{"n_layer": 13, "n_kv_head": 6, "norm_place": "peri", "norm_eps": 1e-06, "qk_norm": true, "init": "uniform", "init_std_qkv": 0.0333, "init_std_o": 0.00654, "final_lr_fraction": 0.05, "batch_tokens": 131072, "dataset": "wikipedia_en"}
Each number is 128 + 24 x the weight over its row's rms, rounded and kept within 0 to 255. Layers, rows and columns count from 0. Numbers have three digits each. The size before them is the row's rms in percent of the matrix's.

# layer 4 attention query, 384x384, rms 0.0536, rows 230-255, columns 0-95
097:152109142126102122128130150110104168130098099105103090158114143108155136134124120116110142126146142107119114143123157116091147119177152108141078168127187159188122138127118114112106134164132129164147135146126141107146127117137127144147124105171135110117125146158170140131125123122147099139
096:132139130153079113112096151116125114152126134162126150125149151106116128118159113123072146145130104128116127085126152092122130146125178128139119134164165138157114141173139148136124140113127199118124141159095108122121157126128143097159111109153151094105147160122087128139128121120128116169
088:115134175109127135140083140100117092119095156144129136145120139111138106155106117121161137133107148159160161149124095142125119108107135117128164117116142188104135149100116132144109121152124148103145148114137171163121129127140095133131101120092118151124111116105130119129109124102170107168
099:113108136135149080114115085126095132089142133138137153134137109121114117144099158129081155124101112115139122112165170171085138106093135125118114171170124112120143093165150067144118095111141097109154109131098121105127118119146106085071121174103115115165147136100138160144116156133102170156
095:139147138164121157095088118178074120169110152110140127108147115131142105138149174157132156156113162113137103081112180136098137115140141154146160098127157140164124127154126120121125154120143165115098143147156118134176122180132052119148096105103120119160101121122143098085123157113165126114
103:108127149153160130082124092109148128149097128093154152097115116145140133121105130149150140155121100161164094139102100122164138102093125099116109140146171140098128101084109136092141115097142108121140170138124117140135125152120113154085126094126077144114156164127091122146113137163112123090
095:165118121131108159173109190134129122153157143141120121133132116141111118075115100162138111140148114122162158098146121132135175146143121123099081130102176119106127109162100158132123133145129122124087168195136139096107121204116099129138139116162121137134156178126124123163133131174143115129
095:123119101132123142141172129106157100101181124136153100132090152112175149092131111158126117147146123129155136130115084158157140126112122166101148120141123117130172123164119135117159138153092108146092124145134145135176118144094153108124175135123167137115114122119141115154129116142082127075
097:175124101097131108134129181083120129113150141131156111087146113106169147100132123170124122130129106145137114120108141089152150121161103149133144072173154135123146116119091126126097143127107131102116126113125115092115162155146121120158143151134130139158111100124115132136148089148115126141
098:181151139124154126074106155151067191105119096151142142151096086094155116105146138110154126123163109141157128134088142113147120110152122122123146162076107135152122148113148123161133110156142121139120131144152125095114154103145111117144095088100132107140120145166094113138150090146114103160
096:155146152128168099092162100145096188172150127127123142117137119087129107132096121129153128150135118137171138089158160130122104141163110121131126107147134114118126103118087159078105168138127124133144101134141065143170139142107109167146106091164167157064133118129119107119212092162153147121
093:152153106129178099091150160101133121180157116155147109138101188106130145071152111094112116095132145161130161100085147119176131123092090129174128125127106120087136144129119106134146180089128108139125103124173167157117118073104162145130142130132147118131133161131104118113097100159151123155
102:105182121138085099110095132146157183117117109114151134116104126154123151134136126156129175116116147073100090118128122105139119137106106146151114148133131117157168146117121139130129106114134107111118119134125093117142082128146068105095091086129122145133106119077155124101147137072131119168
096:117131116136132100156151073135118196106137078168130113126153137121138121162166122133155134149129134098119102122081117148133126122115144129128064146137136130134099098117131153127071102124133134105118153146132186150131148169128149138092115111100129124096125102181102109113095111120141105167
096:126114153128160090086152159114125131147125105154173122112144122094113124143161124097117166120138148114170143117146143102111084191129137154158167168146120099111114130149134137174140176107160130176112109105157110100113125149098115128139148130147147123112106130101129086092107137137079161121
090:140135136116117079131158145135150141120150135132146161151155114185121109111129122168146085158103148167159124108153133129130115145148152130133091115145123108139126127078085126138165179123106123130138100144099124162133102102105093164137133120097149145156122118100136158132159181109100112124
100:120135172113056117163125156135098087112109141163094088114095121160132126108120137159135114132170143154124144123117133163059099133117116190158181143148130137106147122083134156100113141157119084103144114122130131105131093156117163123154122123167119155133109137132129130122120094119139146107
098:096140129094091171159156120162167163142126123164112152134089142133114107133180145111139122098148137109130101136136199077125151155157158141144112084157121107121104123155111144132151136158168178101161126145087129133127096175096100093121127109099182167142122137099108161129159111135066164169
101:130148149119077098171122134115123149136110142114153157145116100145121137111100118151164136142093128126123094141160138081149158110126135114092139160115133076147099152170125111110133129128169104131164125170122092137147089136095081177118147117124172133143154172113166128116148080127128114114
092:138179133105180111138130099155174109133130156132149107118090120144148132143154147152138119159140123115118150082130106155156126117099152104110132120154138143133122149123110115130126109148102155149088095157106131116142143099127117115101116136111116126108162120162102117158053151060087141145
102:082143127129112136117149161184142091145134135161154130093089143157149192136102115108153112157160144133154126128099102147126166135126089140114128098090098146162153088143088123113094159131122127157137120105124171161137128111104129161129130102172177136122120146118133127107162133138149122132
091:085134123119126111114162140146128078096114123091085104175114121116113111154094107107120158123096115133090148142142082097092084116137098096162109119157140142108142124152128085124114099110177136114128158102136114137142175128127115109108146134143119168139128116107187148147141126113120105087
091:109133088126143107147066073091115166119114161108140144121135115087119152120113147154113074122112157152158108128105103129149116182182126075126159132128140113148137117119148104147131144125134127148173122128117093089125120166157109142142117138085097108139130130158134102179104070145119119178
098:125129138126119126140100093140121116193116107131195152131090117132118158122094108107122115156134141108168135161134082131121093154101103096137153048150122144128151139137151159081098147091155106125097115084147107125131178133100065142106169102125119132086086116109125109114167140124102119175
103:145124106072123109152115131142195104119106091134127134106153099144099133135094133144172086148133099168131151129117158110156140134103118129116152146126095164106147117119073126109119139135124113087103165116083156158136112146104105103091090143146061124133146148145118144092146102092143161081
101:099147123045111164114117163116158155107117150111116125096133102105124136126126140103116104115103092119143168120132168140097132097153139165093137188131136122104111076154134108179135135175076142119128098095132108130111145130133136097145112163126146156102125140105115115139142131150118139149
# layer 4 attention key, 384x384, rms 0.0536, rows 230-255, columns 0-95
096:108127170097134077144174161113128121180103126137144092128113123099113144112133143089174148137142168108130106130164158129125160135138136118170132119139118102127103166124087130111147124126108124134152130115141187119130117202124147124144096124102134131146072149117150105115088109115092095107
090:080117120125102128145120137172118117129113103171144123089142141133127103127121167105117126095165116172133133110104147099120112126110124161151121137135153113074094105137120063169119111098114144125140128135150112132091135154147109071092132153111094158113156123150093104164142127135131116122
091:132124147173150145099130119152134088105111121104152109072145083157200178143166133123095139125154114152139085170106119151115095128089134166128132153146126108143148132119159152093118080163125186135136090162151143124141154088107138095133113125146150137130105143135115133140131149114100124129
092:119171139109178117116106095164127126106121099080124158152121114124085082096126139122135139186094101155139158117134139076119095136164110145089102136146144083114109127081099106139122162170128139132126138147135147149142134126115129119129110149090143151146190121079098137144164086110123100172
092:144085137097089137140085116150155117116153088102164142094127108142140147105127113115116168112168134116135132099125126142107124135111110134154094136121092128144113141133125144156122158159160110117135134167113139102155107129129139103153124132128081135142161103162133110093113099151125096092
094:117109124153121106140137135118104120164185197187133138079097121114092114159125113145113098093153164110123116121112094097134109160131127123131126156112136140144119121098105097131143120067108119151107097109147131114147130087126158146098094138137074124121158133124109111152154124114137140120
091:074080107134086129151100105098132123117146128172132110115085146097155110134135162139163112118139106136142113108195133123132151101152136163111114124147139139143153155119136147139119161101125146145163173096136118121114110105123072150111117124111163111108139135133126062160136120119160158122
093:127115107126122110125178136135176158178143143178066078131139164143164116166121120140122094166103128142111156100080144161160099123147103105138161112117115098149144136161107085122119132129120150110120149129112086078138116110165095110123126164131139088087088128120069182153141102107133137114
095:121121085103122111113129110123109120157134141173169082108142119115124129100146121083130112101141121140111165125109129158134133126137127143127125107130160109117119135158114152164151109125098157098107137129150142108078107168149017102145139125129137139131116108097133123179110140169124145126
089:154102112138181162127113108116094100149114107126133135095122128120157101134153088074122135112114158133108127121143112087172088130115128116125150103164118137125107125157146085090108146116168122106165122186131134141181201189141153108124071095149141102099138119129129138117097122132148120091
093:118130122128151164148082101137152174133163090118120115128149115100200154112120108138140129098092108068144158094083152128118135121107124120178117141141139107128120147126159161135105151121138112126082136166172145113139126122100132134114129140103099150134087078128153129127194162166157096132
100:099131127134120142149109088122078148131118116157106152138143122133130161106164161116098099147139127111122144169096120100148117113106142125130114138171141142122184100103117152074192126099107124115120101150152145128122125096105160122135109115127107124119123167109139113135125142097166141132
102:123117139124113130091124132150085175132062173132109154100128140165099122142115123126147155124131077111162087130157095111124148171112132138137110126130088110145116101100147113126113160131124140139130105168126120113145104075128120123130116126147105171144115110101197147102148144126139093121
096:143116127154097130172151089135097128106139080126101111135150093138163149093135124115131091157162135122193142100110090096094144151085108125138145107120153102106144170103107102138140109142129122108127160113148128120127137136182144150077112139109113121112152150138139073129151163180120070147
095:123151097127132182145110153130105124097187120140129180135141122120138099116147148113127114146186135141113142110085140106114128099133133145120165144161158104112126156101122129113163132145111143161142111095169119115127127105136121099132136126120190115119127105118089147126120170099105133100
088:140111157160133117131134111138163159146108130112112118146137160111135079107131141181149124174126085138130076110174114147126135102137160165126148126143112101112104131148069136138157155149115080066122119090120116118125183156113177141130145128161143113104142148109127160113101171107112125092
099:185131124128150105130145147173104149163115128119162143142160128130139148108094162122103118120108118119112121118157121137131133137145160133165110154106146127120125177129123107084108130139088123121122132141143163128143137145122145121124093110138126165122119088130105127114114077151131125116
099:140171098119093121078146131176107184139090130123107161138127158122157156122130087089148139143111163186114167136124147110148142129124139156117111111149172106138108103117168073130099117127126108122160092162129111115142151196116137148124112103109140158119177132180097169145130084177126149145
095:170119125134099093156085164145157107138115139164123138129115080152106115111132116165148113111115113109103105135114162129144158134116084104108114129137122118128115136182134105141130144170136183142131127158170112117110150187103097123089121180107135106150116153103113167100108121102091140127
092:103135102137125115135147130146135115081144097128155127133120138146095153146098134141140102125106136117168153128107090160161092108159153102142137140105117134124106131093109097149133131114140140111151163125117097137155146106132095105132068118120128105104097159114121125127087103150105121151
100:135118135116136170145135139125193125178112159127126074157097139138117140106136130120145144134126176121128124131103123150108130106154141127131119107115089189147130091118127151098125168084101152123156064135147074100130089121096132101121139086111119181105143134079108153121135099086144081106
094:079125137159148127088111186111132126131094156139113085180132129129119113121116123121102099132122095133064069112114106120150138112099113127115137103109100190134132155156139107089161127144122112118127108149104152160126162169156165114169155135125106102137136121127083153112165114154154132125
089:165140070145149111130112144140068141157150151131152108111104154105141104118111089119119147148141131107150121161162143162127121130119101060111138117092148122154114138116100123163070130153091149115143162102073114136155159176125113146140133126087139134160113091110116128120128131110097158120
100:116121101109163177137166105122093114124139169147122159112118158180123162136136138142159180171147148162159164154097092166106141157122105135123115110113160138126150139062157139121119100125097150120121123081127075148129087116150108169154126138159100108134097146104150153148132117137084098138
101:117154129118162132129108129121123136087111093137109121110119117136202145116132109161099148143103131103136117110102126159139118173142133145120091152137113114132148141125106103096096166076108121114079146203081156115146104074117162170152131108165098128120137144145127109131083109107132167153
099:123152123131095147098107095147110137139103170082110160139097162147090108120116125127135118134136107110130137146146130117135111111138179087153172124083125156151115141129128098107127149140131099153107158131109158136079087198125134150139084159146197115124134134148164135101150137127123139142
# layer 4 attention value, 384x384, rms 0.055, rows 192-238, columns 0-95
094:149146135139164142159164147084146107172151129119095104152115084135099173123122126126103120128130137151128130141146170123132071131091114126129151123122123150075151154149158153153168145133131126126116110149132106124129098074068127101131139128150124118143100157120130100114129142141123127149
096:165121143081095104126119116116148136152100130137150149116112125139132120129110099120186113124142114116176078129084165122138157138129147100124192152126083159117119121120129114147116142108133098099180174106116133124150115116130174130152142091142111082113137111103154108152164101164110144149
104:143143106124119159100138136099142137115119081127082118090108123110154127154059072103131139125128137162146124132126125150167124136184118103114071103107136135117107154115143098110133144106128121113170123154111157169132111116151106108160108114119123129171154182148169119146160105111106173130
100:122085105155130141112165111136136152150072146121157167124130159109139142128086130132150104131156170124123108149189111094134134112119132080137131114148129151139111102147103138117140145065087170166145136088094142121103115125106161125147106133082119119115117089089120128121132153188099134166
101:129111138143117104125131129099077112112129140138148134110137161152173082161153129108157159162123149112136111095106155146134177130124134136143149140116157154130104142101151092142180081099137130114132130104098123132113125152095184133107182099144107146151155108136145109144112154123175168107
094:150138119182104088142118129161103156177116141115113137133130125081139115141118112125140105096099100124109107146127188143118157135109114106156143103113160165149132094116136136145129085125136124106116158112094117122121063140080158159149103138141154164097106172159107113118131097140108160136
106:201089147165123135115101095196148143102097129182101156144095124135122106124127188128134105128106103127148103146161132116134152096126137098105148138107108131121148171136106126123149102095077114094113121114121097156118149113121129135145143112143121132134114126135155126159192094125109126117
100:167126128127113085173154128170123118133124173092133129097128177157123146126160169115136101116106155137121126156136119136126194134128159117134164121113118127154139093127125113093116106146123087137176152144121114115117082139096147122114116089148141130105149090118137111130160134114144150102
098:134087203167099173154098103132077149094126134075124136061177162146110130121104088139135131102148099123151084103111143144146120090157103115090115111134159081102119127095129147105178098139163143167128100130107107138146113122087125110092184168115109109097147152108127182133107123127134131172
096:150111142126098126164073104110105131157201155111116156135143121126083133101128109108125098127114160133131139110122117123144066100102089111148148162086143171141170131126192131115136094136163106116123129109138152098127095131137141125134135121097131170122136112100137130154105133100099138119
095:147121139125099135147130129101151107072108087125178114112097156160129108130164180097096135154115141103129140166105108116117139105132155151136145121133124122109140149123121132149111112136140128142126104091145140110156142119156109105157118128097127151130139127111144125131132142110122112184
097:112128139088100131131153158146112153173100131145179157153159127113116111128125142097113115112138136189141117105088142118132111123092126114145135075100124102111140113152123098136135188078153127117120122112140154129134112113138139128147080115135161150138146109143117128098133156096162116113
098:133129135132061119135139109104090106123120060113157078091095116137170104107063170130121110160122148107122176137123145121131133059161099134116087150130108144081102084112109128087159103116139118169114136143143130138137076156130132107117116154129137131156115129102085139135121167152133138152
094:101161122136154103115150137168133108150141126104134099124112166117111107138150124140106112139136122135119172122113111111103149113121139127143144125142154135166145138121167110084198101148102125136146156107193121155127157161142074116104123130125158128153128100103096163109134141137169125171
097:133150130134077108102120143122099124138107132111134111095139110119128091189127127091099171148122154119077122114129163130143161123111169084153137167097137108096139132149156112148089127138125151155140099137057099182158148111147095127120130174099096139120135121141165148096116118153150163106
096:142113124142111092167096095138151114130167083133105134100136090136135088159132108100160131080111120199111098143133148135119121128112142076153190119123098164108145130155098128126181119150154134178111133168136164130146105165153164137105138147084129133116123115116082098100113119083135139118
100:100130124152129151104132148104109084142125180122140077103123112113112155133181142087151114126102075157132112113170152098116125114117101144198091121124118147134146120127121131129122135132112126130168131139112134154141139100147166120119154110127154119118090148155114179169149112136132105159
097:130134095128151149106127113136123152093133131143131107103130145143120128122151124121179099103129099117103136070150132145162139137147157060155147155133066092102100134139096140124180107116081139135177136109123123111111174136164114144114132165102114065126129101135097137128101107114138140122
102:123145170123151101080156116161125161137119049092114143156115126159156163105089134142150182134143143099138163140143118119123084122142089083104089126130127108116161158127079140136173167122124104113139120119140122161129105175116099157095119134125125148170134136124169140136082168132095128107
093:146171152144120103129063094106124102116134130102094128121118124133128138113144117165134141143117145121169144098131154138139136149109101105142127176121134141148104099140157104138128159136117146108124093136154117106111102106143112115113131110118162118151150129126157096118140121110165087114
097:101134139111176133200145117109119148129139104108143138142150108150120132154112121117145104164132099112105126113104161095172101134151109117103119141139139134095124105135151103132115084110126106128090116149134140154131115133119099108106157150115173097112124168137101161129114162134152133107
095:147157122155146135145129140096126103118133128173106119142163127119100136093131127132156114133129112123057105115093130128159175128149134135092095131111149156134147074159147143117097108133187128151117150157141076127124121102107169111148123128119105093138150153104133124133141117093115124138
096:082159139123152104198086151127108119141137120130115162133134094147131123120114113092135112147175154111172122115137185102123120136145101134148142089133136103145124133136169149106099125172113145184126141133126114164130121124137142146141108159158125133172149180111153137099125096153175161131
099:132164115137145078143126153122092169110103106129132155124147129124142154132122095081122159100178098150098131115135132108130107129080128081106097070134121162146136115122106131125154167083105136099137094173161099142115138157101129140110108178107135188125167151126107116117146114082160169116
097:140126139116106120090099124115154165086119199105138136127151141108129114121142136147161138145120080123146160129137099160112155160163140139140087128133135140111125155137100135104109129136143099128141122144139126095135101118121111115090133120113128095137161029125180112171137124131123119125
096:106143109153049127181121123135129137134155115163116135123149108111079131118120120147137169132120112138125125146119108111130132118104190121112099101127134122137122110124152104120106115114075160097131152147122098111093130124160107129117137137129133100147128177111109142137155129153121148169
105:106103109121085147137124094109114173137167132098151180117117111128121123141125118111108118138161124154076119105136150117107120126166144088101112133124151147077136143115129117128102157048103126146123095136182120123121126139119128113181099122105112099119206084137093118107132187137141130181
091:119107123116125175144112140108204126094122101108130108117145085106122086138100108126112114099095104118144117125145087187163151150121148085127137139143129078103111116105125141099125152097091150123131142130145117127151106135127140112098155136145120122121134153122103131115118121108112078133
100:102130153124147150126106107120125131058119121134092127128108160100114098112120136120122167164149121063164122138129101128186123143120143139158118117130103117105115090115127101112131110150173050158125108119101152106155164143117122088095133126108135106151099166158184117134152175101154134174
100:173143146161106116154117163137141120109132108118149152136125133114172088113083099188121133144111156154126144150193118117139103146122145140123152126105127118196117115136111172126134130103148179095100139117121136105153103100096082090092134140119111116138118129126133100132134137104148116144
098:139120129107096111108105153101139077147077196154141166140094102114161145113110153123107089142120106126095120095109138150092135164101125105090131127144173114101162120125161108146131127121128156146151132132100110131140159137112100126115138142117185150110109122132099148137134126146127101156
103:138122129141133146200087116136200141141126161142115124132112139106160121119104110124120142090131073126148170143161154142145162141120145116119148122141156129081116180161123085092133157105118116144147139098155117151064110110140111126078146121113137099113162085179119121119116159095125163133
100:101073143121150143145138111166118157129153163135130115134160165119105153098165120130116147155100099107118131073176116116122121143128094130123140146132139107109100119105115137161147149147069137100155141102083125135112106096144086123146169124145143160125101073130153098149142156114123169143
092:126121146131099123085171157152079136132147143143116108155112105141153129181103125071153101158166157111085124157155114113138112184115061119107175165131180102147111158132112142115111149129115155113125094134179120163128115113153109160146158126091119109110132137154117179118140098152178134160
102:176121146155097078140120124150127174112106130136112107117120164162110133112120141171158121122171124151103179153129100122095103090128129115145125096120123133150139108169098165120110167173122131129113137151141098114138099109119131135106105121112144143140143136106126098127103143128146132130
100:153114165141154093076101155108113156183145111165077120130086119173169108105105116146141131154126111140090122147103150121145062150113114142148127114141133164091123119126134134084139086109110109175088132133083093123153108121118081133127157145114108132176131084117096140138126122148105122113
102:121098122116108125101093152120136146091117096103161124149158121119111120115125104126150151131137109117145082109171129134071144124151110119098168150111162143121142153112154128147137148090118153089139126105154144119142103147109130174156130131128124090087142134144134112103139143136118127148
099:100118147138146147084113142112106094167135114140137125138162123084089101127160181104119117152128164116166163160120118144078155149159081126164149147171103153148104104106133171132144115163115076125099138101132118085115154100095154136125105094132131144141119132125129184116133128117142114103
098:124109089123068130181107142126127104109137128110113116173106132142118092100141136157139119146139107121130126139081121138083151100157125116132047104131123134132136131140143158165089133164106138170149145084106151126137141130152090097093177104134134088143154116127155156132145129141114104130
104:141124131148156109114094155140143107122149082082153109128153114107123092127122158097113162112131127149165091108109159129114174118089206114096170116133156139085112156103101119121097111118179125163113126137156095102113112135106100164136105134130129202111129130182147125138155173143112088058
099:114112162135125114144138116132139121138114108145133119072154150099120122152105187172114111131113127127140123136148079101094132154126120144179129130103161111126088121102121083118179120109132110107120130114144130110101154088160166103116133153104149104103110119104150130162133095109120182125
105:123117099112126106131119090124165185189165113129082126149127150117143082115158134118184126124135131114114114124077145121125120124117120109131146080170155121152123111112185129148178114138096126116102143147101090144118134161154146139197099160131105137136119147103099135138131162142146148110
096:141174146149175117125170136162127109146133111147137131119147125146124164106169121168118106100129160101166112148126115114121130091149126118137177137144114145112122152108104184133155087115129097110105094131143151122180158112128154117111111092074124127141139078121112125141149125108150140118
099:149129189129093114141099103128108135120121121147114113172083204109106124140135145129171137131130123107125156133108111148127100155141119141152076160126133129142145101142141133171156118155095135147119136087102201113127143116118147100125108111082112160168123121150095097093097133154119110153
104:145151118139151096156141172145101131165174150075136120116152095109106088115178078155182113129108146130127148122111159121093125128079137103135155138145105131116111123177088125119106166148169123134148137175138115159183123144099158171160115154098146105130110128124133154082142092145128126118
098:139133079133134100113154138112140113097117143109093135127126095128156152162113113141101137072161166140125132133093112144111105156166130147140145158103160142180147156122133149165165172117140134137111141131154136145134107097096087089130175098102146104150147122131120156127120133138128164180
092:188097157166103086145129168170133103107182083100140141121102112103114124091148165174137129118128175162109137091122113115123102104145121128111143147129129138155132091125082150166109143124115098133124151106126099130103153142118107106134114144115106159140154120120132141117174136122092137115
# layer 4 attention output (transposed), 384x384, rms 0.0498, rows 192-237, columns 0-95
096:107138109152152095131043113137117133134110161095123103122122138134129114132127116102120129139093130149131129136115100180167109141100103123130112128152145125154150110167149102137127149089125098136081135088129117156130126143152116099118133116157165113113102089106077111112109155104126102109
097:119044152140147119117118167145113120078093157137118073117121125099141150138129125091130139095156158093100152080153101143134083107122138095172130132140107144098098122094133136101147144108117118121140121097100131140130137149135184145132153180124072132129102122140151140131095122110110140123
096:138103145116113102098130117149133118116132175073150110121156095130103149177085129123128104100101109166093160156126087125121142179121146094128122112130093121109126164077155147109134151115154143161118131109128129172113114123144135120129124127137088110167154118143119120147118129122138130118
099:122127130131107132156109140154100124057163152124092139156124141175147151115120129118132152128183153134105087105149125122146134113120130142108115106139129117106122079117136120165123087106097150124092103147148106110095118104125114110158129145098112096111148131131179103165137131104126163158
102:110078201117143156105138112160122162128154136120134115107121105123137124106122160122141152129084130091091099135065120117113115078110137133138175128135132127112125136138150111125143109133071162149130097116131106115127142124109121091165116161155127115123150174119128133126118143138186147152
094:152112096118156104118132161137103125162123114167120113137158126065123114116143103156128110172103137101105159110169098128152142139117105102119114151146165136126125117106116150134092126107132127100132141074102178098187147096175152129150111140108117115138156153114152141155180105113137125153
101:091153104119153094134100126186106142153119098110145144114073079148121125128101132147076151114121149124120113136165124136169175095142156076150176133093153134130106137146115083133127115122117150144118138117158070078117153160114148171135127115144125156132146099092096112126131118117134112113
097:171109169148115118149138111151108193147158097113105153109151098133156131175129125101147112098108169091144114157123102133136128132138154158093147149132134114154126118143109117089115125169178128156150127105133140135138141157111155132114133119106125072116099105097152150118110155111148147094
100:109113141128120118134163107125133121102084112157134125072162116165144117109134090143120158129104185130124131136112103108132150151153125123083108115171138085090118131134108153118151117140129091123110107116110163090130108174123098135119133129150124153153152145142152125152105122152136140116
097:165161127136113132106169133137110152050123085125161105163123164117121130162118129162145108173084133134145152119124084149109144147118149133163108126116107155113142093153109177150145141140149119124133132134090112160173159142136101151143101145113122109117104113099128123120130097081121107116
098:109148141132126126111117146097096117156162175116121099151130145143154147126093097115132129130111125108145107107117140154121054140103109133156131135118132129133101141150105156139115149150094116138105153083130138103123124140136195109105111107129120093120109113135086095131091137129123126103
098:109138112149119147140081165127126084133108108145106115119120101097136173100172099127081123119129131150113156136109138125152116138116140134143124128074102138102149174126103117117152155123127184130124121154129150155102119123133138115139094141138105125126155160119112116144147072146155112112
094:107120115140093086100128095160123164126119104128150143107120106139136179153158141165118117164136128128159136122138124168138125131137120072127114141134150136132119159106155172158107120135106089155142124104116152114138134144079219132094150117160135154160138109141106140086098115189148133130
100:164125147126124093104121116120099154136162134134147146132128126104130110069118137130110165135086132106123133127143129140129098143166158142161084087173134147105141148124148175145137078105086158139130141151096175155149139129112103121138113137136116144116112163078122119116126092129109102134
103:161122125131150085061106124204170147124140137159113124119126129132096162083116102147114134151096127105142124077137085095099125101125120130131137154117099179087109120105133122090153154131171123134144153092132157163135095123126130136175075127115095107079134122126118125122122160099102134156
100:116130124092114143160103127155124150108136115086113140110173100144076104118127179163114101137130152127122077114159172161166118151100148150107143123115137128161119130161100106142138164121131132189121119084123115115169072135122172136147103160186124130108143126128126121101132108100115120123
098:136111151087160120090132130060168137143102105103082139129133157121133143105107169123140115115151119135143111170116110148118122117166146133107151150128138149118155127141148130104090185093115133138126139118105169090100140120135092116131137123132138150149130120078139149168138138122102116155
099:106129143108068126136122144117125111124121117119110064123171070180158157116095123134109139127127121144126142166133145091113110150110126142122137108070110134162116121132150125114147140135166133119112114158137132125123118108117135120164096109135146152116124096131164121141122126161105119145
100:106129124114144091133134092118112133102144115140140158159139119098116133140135157136121144133104084174133085130095117043174114123131137129140107132120121134121083146134105148154124149132138127110117146116148174127103136148160145133076123115140154194166157101123112123109094096124158122115
097:092136168122131146126132135153106115195071095117125169168118167157139139140127134093102124089110150152127140153115125102100151128101099127132163142095129108121123171146135114137154166144141134136189143133142128170096100157139140146138140112129117122154114093092161110095159170157115136125
097:121094145142111101137135117166101106117120091141116150079154120130136103119082141110122121139098118139129125122141155087149121111105080126135121112214165106123164117099104137106084146132117165156158116137138117106095129126119106165133137123124058123135153127084105145137150127131158150133
097:136119140150158097110139125158126128111073101108172130122132134121108111153128118139136094156149160096138121128121107135115145144122130170137156083138134152121104118120142156087121144146124187109121124099086125100128144098127170125164110116110142120130131156151132097119056174117104143116
096:138128150169142174166119171115132138156104146140153189132138129139153158167083074121126100126122143122114123091146099163123136134106099059103125074114116106142109158118141114123165139118108118180150115095120127144156094108150102160111132095119152155107108162123160135109139149132070136163
097:125152098122131111133090101136087140174108140145136135110174157101115110147140125130141117122107129136162134112150121133181116119129165130089138118099175123127114063088117136119167135099138126102157123156109152111143095111088150116106076130178143103148166123128190099119101162080116134116
094:101177155124134134144126159092093129130119112100092137108091148144081063160116100123106153090129152142134152125128073101142075099169127117126097124151163120141117109161147156150134101106167112148115110152128165143155132147146101104111125169140150114079123119092179138112121170118130118167
096:090150152135118143095102126157141130151098133130140143135084109106141158127083124106145063163168168135090159091108163129152077145079112111142179182130166137148152090144123159129126132092106143128076128098131110163109092151110164172134161142131154057146138168144115114104145150148123166130
097:110102105145107142130089145115108126094139103046136103104139069111117154081131147138151142102151154119131163112138119118145114163128110121159115135099151126107114109117140119164170128093151149108149123130136153109136151102113138094106088127156096141138135147117072146118119149092125155164
098:081143132097149112145135111121122140119132118140088152122113101123121113128108148114144107143118120133103164107149168120100137087134150109123122128159129145172143133150142146124099104106098110109110162109162110119099187123112173142129112135123110153150153142141105100106138099133129160156
103:150135118155144106112156096159141130152131068145103146142114147134118107134155103124108132091115126105128123112132142146128162131126126135123110163137098121142107142114130152148101112147104127142121091137112115126177144130147154156101101082128115134139150110176128127139093119136086092101
103:086142128135110141134104067124107150132159141113102133157083139127145142130170073112150130118120142123142126128116123098151128160122144129100099136101123112134147116118168144103158109101132087163111110122086171122150103139088164156148167134122160145138122114083131125119098143137100119116
098:148117135132140167101142175105133110157147127163120116095133138118138123122137157099162108139107118134127142166148144082107128124132123127089118103126149115155102116139143108134074141120141155203166130143099130127140126102151140106143091172125141146108152115113128134115120131125117127103
099:161145155146137121164162122110156105078136073178165151127110123142101113113117108104097161139135119112107114139123102106151127158125125128174139076085123129133075132118101108129133145147114137141131130140136086153089155120088128156170110131157141079158128123129152158112133107139148153173
097:135170142122099102082196112125158109125157138132096115160115152160150130114093104114168122118163108176152086191160109139141128146151124153156108154145073127139126104108088121095118144124092118122124133163165150115124126122077095145098172088111135164105087107120137173163113149128136148149
093:127112124129131125121114160118169155196098125166141145153147202163112128089130131145139149195107144098150087106078096085127197065139126107195140087160121123128095129093161110131133118143145102145100137122140123133118128078143121115133097152129145168092130088138113169121117131106090142129
105:116107191179137123174116129098105111143134100123103102117118082163143092149115111123109123145083108102112120148100089146130119139160118158131151130106103098088138157084149104114084110135117162137068118109136143122153109131152158169110169133140139110099035143146154155069155163147109127175
099:127146092152190078155119116116095138134146113140112133137135141166115161143114162148108083116081139129149161126130106080102137128128113082117156101149120119139098107083138120139088127125106101143126116108151118109148148148138126123124137128162150145131119082117131107145118120132136125119
099:151131122132167134086174124125127151149143179099092120114197105116101115115124122126091100086111152155122134101161131124141138101101136104139128111122133110118115138127124131141172145132127142120104131160124141119090140091120111097122096122155092135121138091092098103135117103111165157143
097:115127135104115137100131087096098088135180115122103138148109160096171143121110123200120144143121107114164062133104203148127145097114124147149093117153139129079086157155131154115096071141136117148100138107128134080089136134116118135118109184099165132140103139116133098109129101190116170100
096:131143193122108158154095143124121183083095089106101135156111149128140141125143104086105126097100096127154124077164088115096141092160119146138130104137133094152128118139113122118148157129105153114097121079152161103071117134162113153149134140148145181149136098130131143166099133145156132100
108:090123090126151130127102124113130126135104166121116112112139134111115129145160082158116132126083112136150128109135164161119136119154105143149143119132108156119164127083104124152125131158131108117140102075125086104105148140143168111121109131138127121176165082121093129156121101118163168132
098:122162077137138142107141147121120114136159147119089113124069194113169133111125149112115149132104113125123116125139126130126143121121127149082109110148114166110127145168137126146105126151132120145150101132124126087125158131105124144145115100146128154107127133124160113110174123115130100150
100:170140180112116119141174183132129120130090133131106137114158124099140112077131127156155155117155192130076142138136143155115141121127158161094094139135126119084093110137161136152117176090108089145112119081167083107152142108123139125117085115105171137090141138113138111102118113116096139129
095:134140159117120127179093122190136131095175105148112134124110105168218134139158114120138138114103134109082128152123123117130164140132146141208130187124102120134064097149120100066141089165125117112136086200103120090137156138131147151115123156132158139154143106125162175140123132114126128121
096:143180140105096117147143168133101088156172117120137106099100126154132138111095157126096145174122127096151160111089150125114148141128132169156091151115124115168125076134121142125129139115112101120114140124156104146105099142142091132176122122136138142134130121104110103114146143133121120157
102:108138135167119177145089176139115091128164131106126140099122144073102130106113100120107125158173142134111079151152109148081148115133143127119140143097127091080143101117134136130117151111140109129122134093112154146140121164138155146147133149114101176148157144120146201113104141166106077100
095:107139113129136165121133079132116143126122171138158153168151142143123078143171142111103119074135129172138126099130135121064110119141166118150133116141127146138139167162127143154143112090132115170187112133150115131078143093085114150164089099168201136108124087124119159090111183135161150125